Weights of a small GPT-style language model, trained from scratch on English Wikipedia.
Size: 13 layers, width 192, 4 heads of 32, MLP 384 SwiGLU, vocabulary 3042, 5.25M parameters.
Each number is 128 + 24 x the weight over its row's rms, rounded and kept within 0 to 255. Layers, rows and columns count from 0. Numbers have three digits each. The size before them is the row's rms in percent of the matrix's.

# gate: layer 4 MLP gate, 384x192, rms 0.0729, rows 243-253, columns 0-191
# up: layer 4 MLP up, 384x192, rms 0.0701, rows 243-253, columns 0-191
# down: layer 4 MLP down (transposed), 384x192, rms 0.0919, rows 243-253, columns 0-191
gate243 093:087145140140144203112119190112125132130146136099137109121126103154105148108125144120127167098170086116152147132171152137143139109152125110131127160141093125133141134127165170126103150125141138168092146149125151094096110096162134134105123130083131104120118126167131102096096148090099120094146154099117187109118115127083103161161142109130113092144155088123119124100121150101149101151121131133128158151187122143124118127105111109127085155115166126102144101141129106089113126134173164108126090123109138161125100088148123143140129096092098089172113096131129146105113123104138153132
up243 097:110143135133143148091135116136102135155167115117144115121190172103112144145155152150146136128106106100141112130131124098160105123104092137163113151149121098125141129110139149152154111128118177110102139123151122095121146095110129077100103145104137137076098095124137093102121152085116145099150163123123069113102095127095096090150108088142102146160161079131159106101153133128126129115120117166123142133153143082173074090143079133098156136135119135148145081137128117131098110104133112118144092130134127137153140106097118103154077156113134149167123095094109131130126152088108125137
down243 096:089131104165122129121105155118156088151100125126130124080144102134120131151117122129116153087145103111134130184099135120142124172151115110103122119161122155138153112154163150151150138126123128128119138132203149139147140136104109139122127097114092128127084164142162168152191153142101125118067139156145198118181111141130148149122165145142097150133123145149128139108166108116093097147106136146126154175155123118121131118091147113107103161128106135152109151141136112108129104108137157125171104103117119105087115121152108188097181145137132098096127134148123110111109127101142116094
gate244 100:131119078125112159144130109145116165124125141128156141116131119145111109136103099137110127151120092101116097131091126170131154130124131101142094168151145147170127111127072096097147113175185101127110074121153134137126111131087151133148125117183127084107101102140116104137156128093094117109122101104152098158118142092118180169142139127132119145134132093170144088135122127123116101130129131131135137129129150119105149142103144127133082096129164113117115090103129160112154127070122159102136143131127115103100089110155157100072147085118121128113118210120134156143124100111098110123
up244 100:150143143122096121150141040095112163096127114170155123107129105121125123094099129090119141158124142122161110136171102137109091163127125111126127111158082127165098116117105140117129106141120111134151101124119130105153136140084159088138132153162096136126095109128103130166068157145132089127141140101159135121123136117161124159165137112106110122142118122134101114141124101102120129119150105127111105099082112116163114104148106086073095108124128107084125133117098127139097135103108140094086126140125124123078160119166140146122128100055139118113127142139125083148103140105118071143
down244 099:134160175148140107137120131127093123135116091102143144126104122134092114140137161131144120088100124171154141138152152121131137115154128156135152108099120114071132115165166114117143074134115152136150144146177122155148116124156089118118124154077113159139131146139131138166087129150122144109152168135091150141122134145116142096077134135103127155089102137158149117150144167132104138139119174095136119120151115113115073131135109130118212120179139132180050138181151117120117103134124127143138146074152138116132116132127091134164154139149128116102146163148118135140133133111156138128
gate245 107:137163164133109120091119103110135122127134078130095101116096101112109169116153125102144125148143096153123112153129119126100087194083156199128150145148156122150112093185121112114098144074108157111138158120123166143137135119144134174129130161081152113119134151186129148109099123117146117138125116103135139160101144147127114101121154152142144097113149145143144122106120115108093126060126095113115129152144110075141129150151189130096124084081111109106140087162099096147121124150122115118160153127153130139151117106128137119107136124134145146113144105108125117129139147086132139158
up245 104:084112115152106124138133176127137113127142128119080144088157137110097121114153118122132125100128149153143145139144083120169172193076107118143131158113122141144175133116123178115099133119136095124114048100142097127124155113115151148113122165092124132126139104103119126102168121133124163140125086123157130114087130161137114145087102129136183119105132137193128165083154110113139125143087141155128120184113152091123132171110111142112159118148105103149114119156149111117122165123133147168124134156101121120116138125115135107157140154115164100124146121109159154110096150153154118138
down245 104:097156109139162059136105106112118091122109111117110165094152151084121121121155158074177139106089140088119121151135093114122106127111125125134114117134142097133115127113145177151140145149145138168142098130036129138146116172143130122163166144143134128138114112162115123130182143153142108203131126113164124132116125146114135096092088155119138106121112144095143118113139133123092127159098118133130132128138137097122113112111136143145113135146094127122130091179115124155119140127144167128166162125088089132122090151127158083128113168161155147121123111123165122112109147092135125105
gate246 104:129192132151094104106158104071109122152124108139140117139126114058115156157106069160152141127192139120127167111139113120156105160140145130086120132157084136107152145108120142093146133117142109096150117155126141100112145094136143125144159121105153131112131146141144147147150125183133112147146107094165125151133145155122114135093091140119141121138128090160137119120140117129160131112104107123115160153124123104162128164085129104047112114152165127084139151117154071146135111118124146159138129126124103159153122077101135097157150123141106103120107108132154150156143153110144108129
up246 097:154144078127105165153128143175165164145131119080136105146145158109148143136111090104135126161102133125106110148128132105108131115082102142120136121107132141149147100122150144145186122139133139112160120122133148174114117104132165092156173108156141142140113124142128154137123108117141152091160120131149170104157127137112091118135126099104082159117148188122115147078127121116130115118077077107157140152136156128122109134120106095088127185170166161096167161180153118124169149118148099103105132117086109121127145109123160137150092131099151127147144124084112143129134125149113152124
down246 100:127132131125089144146125132176173154107093103126112115085129159096164108129160161118159099121144148115154145129117126117187119150114106128111100145145048139133120121132129110156120148117149126097183133104065132100112114135131116102099170154140103096115150159096072145109131115071135161148158093100108136137125138135147139142135109109112106109107127174135122126090144160141112171091108106130143124120133143148103158149106119174132105117135122115124099098167150113132167143123100129130131118166105102131132145126142126130143157085106153134118093108126112179141138154105157170087
gate247 100:117174141150093099107154138122138154170142090133152137092104103120144101161102124096099168129119137113108183109110118102138143117106101105097151132124151152134118152119130175159093154124095143116169127114136154132106080142091127179114149138118134138107117190118148136082125090125135123116128087146118090157151121108089120140110102171123120120108111109116122116134139152070138147126130080122131182103130109157119113120100148126146129137195108101130131150155108111106130099125136118150148181101151144129153105109135156116143144090152104092117082075106153122113128104133141131106
up247 104:101138106116106109181139124140107110132101144170126115149134145145105169143112097091132158150110075129130111146125127098111104120140189149143126160114123074133144102122139113137122130102128118152104117125099069165091119132151151094169119151128107092141141073136147150120121136122076162129123091135097133145123095148128144128118126122161131143118130144096136159086126142094152112130080150130167105111143114138105122126139171093122137147160097142068090089112140112123108152158151103121124134142066134112150145069109159162104109124125150098095109133112121111172099127134145128162
down247 104:109101086106124121190128139092108094134135150105129122119111109099093120098134127133174113090109097125131095124096126115142131164141149152112128099131100142165123113102147116130162142128149129134108133114115118135141142094154124113132117150148146128129160144142128123128090115166173125101106123147125120118143122179150119105119130142170097117117145095118179138094117160119114117134170155117117131141160084115122110069160134157141074123101158153073153089095139121126149144147094144095130070142145162151143150118144155105103134157136120161204200128128145128139099147134111116147
gate248 099:154154136158107150134138142125130109131130090125097147117126098119159084136144140144122162165098088129102170123115140159121129194090162130139143174143153145145094097109168128161122093126103125123122125155116132121121150110124136108137138128129140111139160127118142118117151122096135126169140075141124092150143117131141099131119155136081127138136142132173149160116173148123093113157151171079134143127096135088097145120072111156170120116164119062150143128122104132079134112140151103096138161092159100123150114112114138105098117172136132161138144148153127149071175125139118116159
up248 096:136172138114112140122157126110090102099120123132164123116143089157154121103168123099166129166132124124126140124119122142117102127123132116131108128130080169111113129105109129080158138145125162124109165142110150153135135108148107173150166149147113115088131163150133113125113099086116172135070082126139078135115156139162104164116133127131135064181158102122127148110149103106158150142120136138166125178091081138138143141116114108099105075130128096125118074145155142092138110071167123115132114103104127138151143093098134117108141156091126125121104143151140138116134086090148125118
down248 097:097139103132082111116134170078116101124141097145137178158110132137132138127099127140133130146131125115141099140109147133113124115158118123134156187140156141144122170147155139061113167120125110105165148124108142141104127097139103135174132152094080137181139089131141113159115171077155146129147086107093130081137141106141120152100150073132118133100134134149098094146118122152103146146126202149135112129120172127140133120120122072106113109110143123125167122137160116141136099108167142143137083138130140149098161172136131112114105160141128106154101143099140126125143130086142116106
gate249 101:173129096135114108108110142131159123186139126130150131156097154121101158117120107109118141127095129127158105123099120120136128128099157118113117159128177144140128152131128150131120116101138131145139137108114146154130118146112159158100136141103175113145174096158126116203154164086102133162148118093131098149135119077112099140129071113095090131098124128132143098126122124143095115086093135134116117129169143098162131141134120088124134107160126094152131076126163090105132122154082071161155141132135150115114203147133120152124144142152117096160094117108121155159138137145127171127
up249 101:139129096104157127118150118108085100161086088104165162109167156131112137136170078077063100153117109136139138116152125162109123146141123087100117158136103077143114098077138139147106100117095120119121105140109107105118137083156140138115086098163102094096116128101165154136131140135109110156171118121148142147132115124141132090131141099175101125141133147145097116113126080103145134117073153137144122187091133097114103115130133123163115139128122109163110163151158099111163123125103119135075156127113101105125114107105140107105104120133162116119116136106136126124135152100101123122
down249 102:148165137172118171178126139109133159139112151138120141133120124122150151111164132147113142168111128115120103139142122128144124124136099098146141111149135112144136150118139109098087118129113121116120138140117126113080128143161160126108116130187155133114158110150129115101137151132151095179166087186124125114125095162146152093100138121139145110143142162137138130131115120121118144157104195145179119157105146149118157101171108178132099137093132122099143197120120140095114088139170111132080154134127156130132161086107089130106151097158164128147141076142130135156135175135091113143
gate250 083:134164135136142133137098125121133145118173105140175154117146146117129108105131143139128118125127159138107097164167146118056129126126128107125121065155129119156119123101137123131109096164135124090142180095099111110093185127082124127166121128158119170131137093084109100110117143165117120152150138141116090108137135129144114140137162148112147135110113163091120161125124160140168121141105153162140145094075120123070144155120148106119125096136147185134134109079126113128128129081123118079152121143088104113121133105115134139116104170091113163109150135125098134179138123134136130083
up250 094:078083130168104131122144152108128101136093165102114143147142166183159170117113121116120139147168086119147122121095117171116157162129102152147135105137147160146130088140146147134139128128096102129143111147139106134143124109126126106106105136148139142175142141162168137167149134128116145126151078098132134105144165153177118153137155147138186173119104133116145127127108148110099112131125136180156129100108109166115128151149128069138116162093111142137147158133096133106144177133112143130135124138143155157111113064165088139142170126145110110150086110118151126090130153128146157147
down250 093:118143181070114125121173134136130099105119147084138103114104082112125127153146137126140142133127128108134138157124123117132137098123141188104151133081117123130107145115123139139122118103149159137124109107105098097118106147138080098149164156155128129145155117117081152081111114118106116118152180102142131147114087104061122088151127139076140115096166122138141112142166081118157124127159117107103122110147158088142108103129082141126138103128116097120107150148154168158172109115136162153112133135139089145115125143105153128145079134172129095121146138136113146132096119196112109139
gate251 103:141159163133138082161141110096127131137072092136156144080110156151111146151124147081141135140108149110123148119144120153153051096131130124128142160129103116142124093122121123119138059094137118146151155133135134126114127111135145189094133190139131120168097130145158178121158137121113123139089121114115116147169133104123146115103160127129124177155147094110157097139112141145103100126166141100151141123150133107115159111170163115141138067125129127142110152119151115112114118184139128106155191136151139159139117160120140104096118112156077148113147116121105124135141133133133131156
up251 107:130129157178135106143096135159124129134123103166131107112115126117141139135138135127165146141090132102092098110140122180128078127158104107147131154148070099128127141147082152148160151139131087116141128114143144098135114122161135128101072105095086141130111136126112169057123135173095157125110119128114170142072154148136122107115107103151161127109105143141136083065142146132155127144119130127163139118151134133171105119106149107123178138115125122133084148178140149121138106131101134159119158163147153134144178129135128100147103112120133133120133094168106114164149115147110151166
down251 108:142142084143130129087134142117117145120131149088155185124093148128124098124126146089106123106156121132107138166136143091195114182119155166120160136109167112111115098073114158086124093104132127133147120088255138135143122127109154114128153127105136121120106133165126143149137140142135109129120151147106147110118100150146131123126159120141099079097128137124129131132114148130129110145129129134070113149135110118115143135168131115131136087146111125071139096101166118117101090130111149113136098123126130150125103131135156127152141094091108138132139120109130117128156124124152104165
gate252 098:106130134116133108158139119131129149127154118095149164124128169161139149140096154118139176101109170129107116163168139135144131132105122171145123131117143096102120122135135121135146129156178119150179121191117128113150124106115103118082112146107086152134091162085096142110166122128196100117115133133058082129148155149096175115107134127122135108116146103109153109102140156147106132125131151104112116165138127126106088116098150142160068100105084120121126125134125150161126138127117112092101154120170119128153171132129137131124095131155173150161150158105098131106119150119141095153
up252 103:127153156084158109103132125093166135119133184174115106133124120136106123126138126117125131088128123118128124146129145090119141164161194094099138106175132119138127117119143116119153099123097162153145115150161118126129122087150115114108124116121147098140089139174104133116165146139146187159143109173155126129088107135139131114114122120105153155175123087144067137110189137107121110110133104120136128144121125091120100152124172148152121182112155124137201140107086128065133133127108140185142133130138114119095127140109122099118123133082130129111133145166128163139123107125129152130
down252 103:128117145129125116111126139093095121155149079153164175127138164135158138123135104146146141071134131135144089158171110133150125123129152180121117129138125111128103139095126126056083152150136143145143133181155107082127105130100098130149145124098100155123113150122169129088107133123109130140093129127122132131148103114150121147123107107081117099154143095126137108157108145154078144151081166131105137128116153122116100116084138144149125144118130116099143136139115144142091112070174113101095117138171114146154107124150135129159092126131152168172134124100087148073146120125115077133
gate253 099:118101096140171068107153102137129135149108138075117143132132104120072125128104135173197140117099113119137109137143137152114151097146133190109123128097101127122130152165112143143102136167136172114110153121116156140135100158085111119147092147118157088087149129113094138128144134136101113110151079084154074105148127122164139153142132113118088104126148123130121107161133110147110125144132100119129126108159137141080126116109151132076099085105166111119096106139143135131127140120132119099146177161157124156143129162173153135130144111161141159120161119166125152099135150140145112104
up253 100:136135127121177087133096121102163134171125128157126172131119161131118175122141148131151099125168108127118092141104099121092173117120103101104150130141174120112117114123091111150098139108103139148116106102141165136123118104137107154136120150111137150136165156122093092154150119150101135116151179129132118091082133151122135181121103126112120135151116117137111100073157161143160095125148131156096128145135125152141076132080155100132162115122102169123156091137118140129112099094150118121103117165142126145132116111162127126150126144149090120098191137160108132089170076110146145092
down253 100:093139104139117115164111161132092146144109060118130151140145155127117106116104110124144129132096113134108155142093074111121126144140148154128128060145149141117108143123098137114151089102118129111145113133061111145155133107124127104112096149117102148156120134118115121126152166112102117125117122150129182139115139119097162145105173091139101175112107110122164144106143109141116130122181165133188099166137125097129182123077131131123146109164147151173118178097126096116130112095098121154123127109144099152125085120131152142143158150100145155136129105143152136144127128113168180112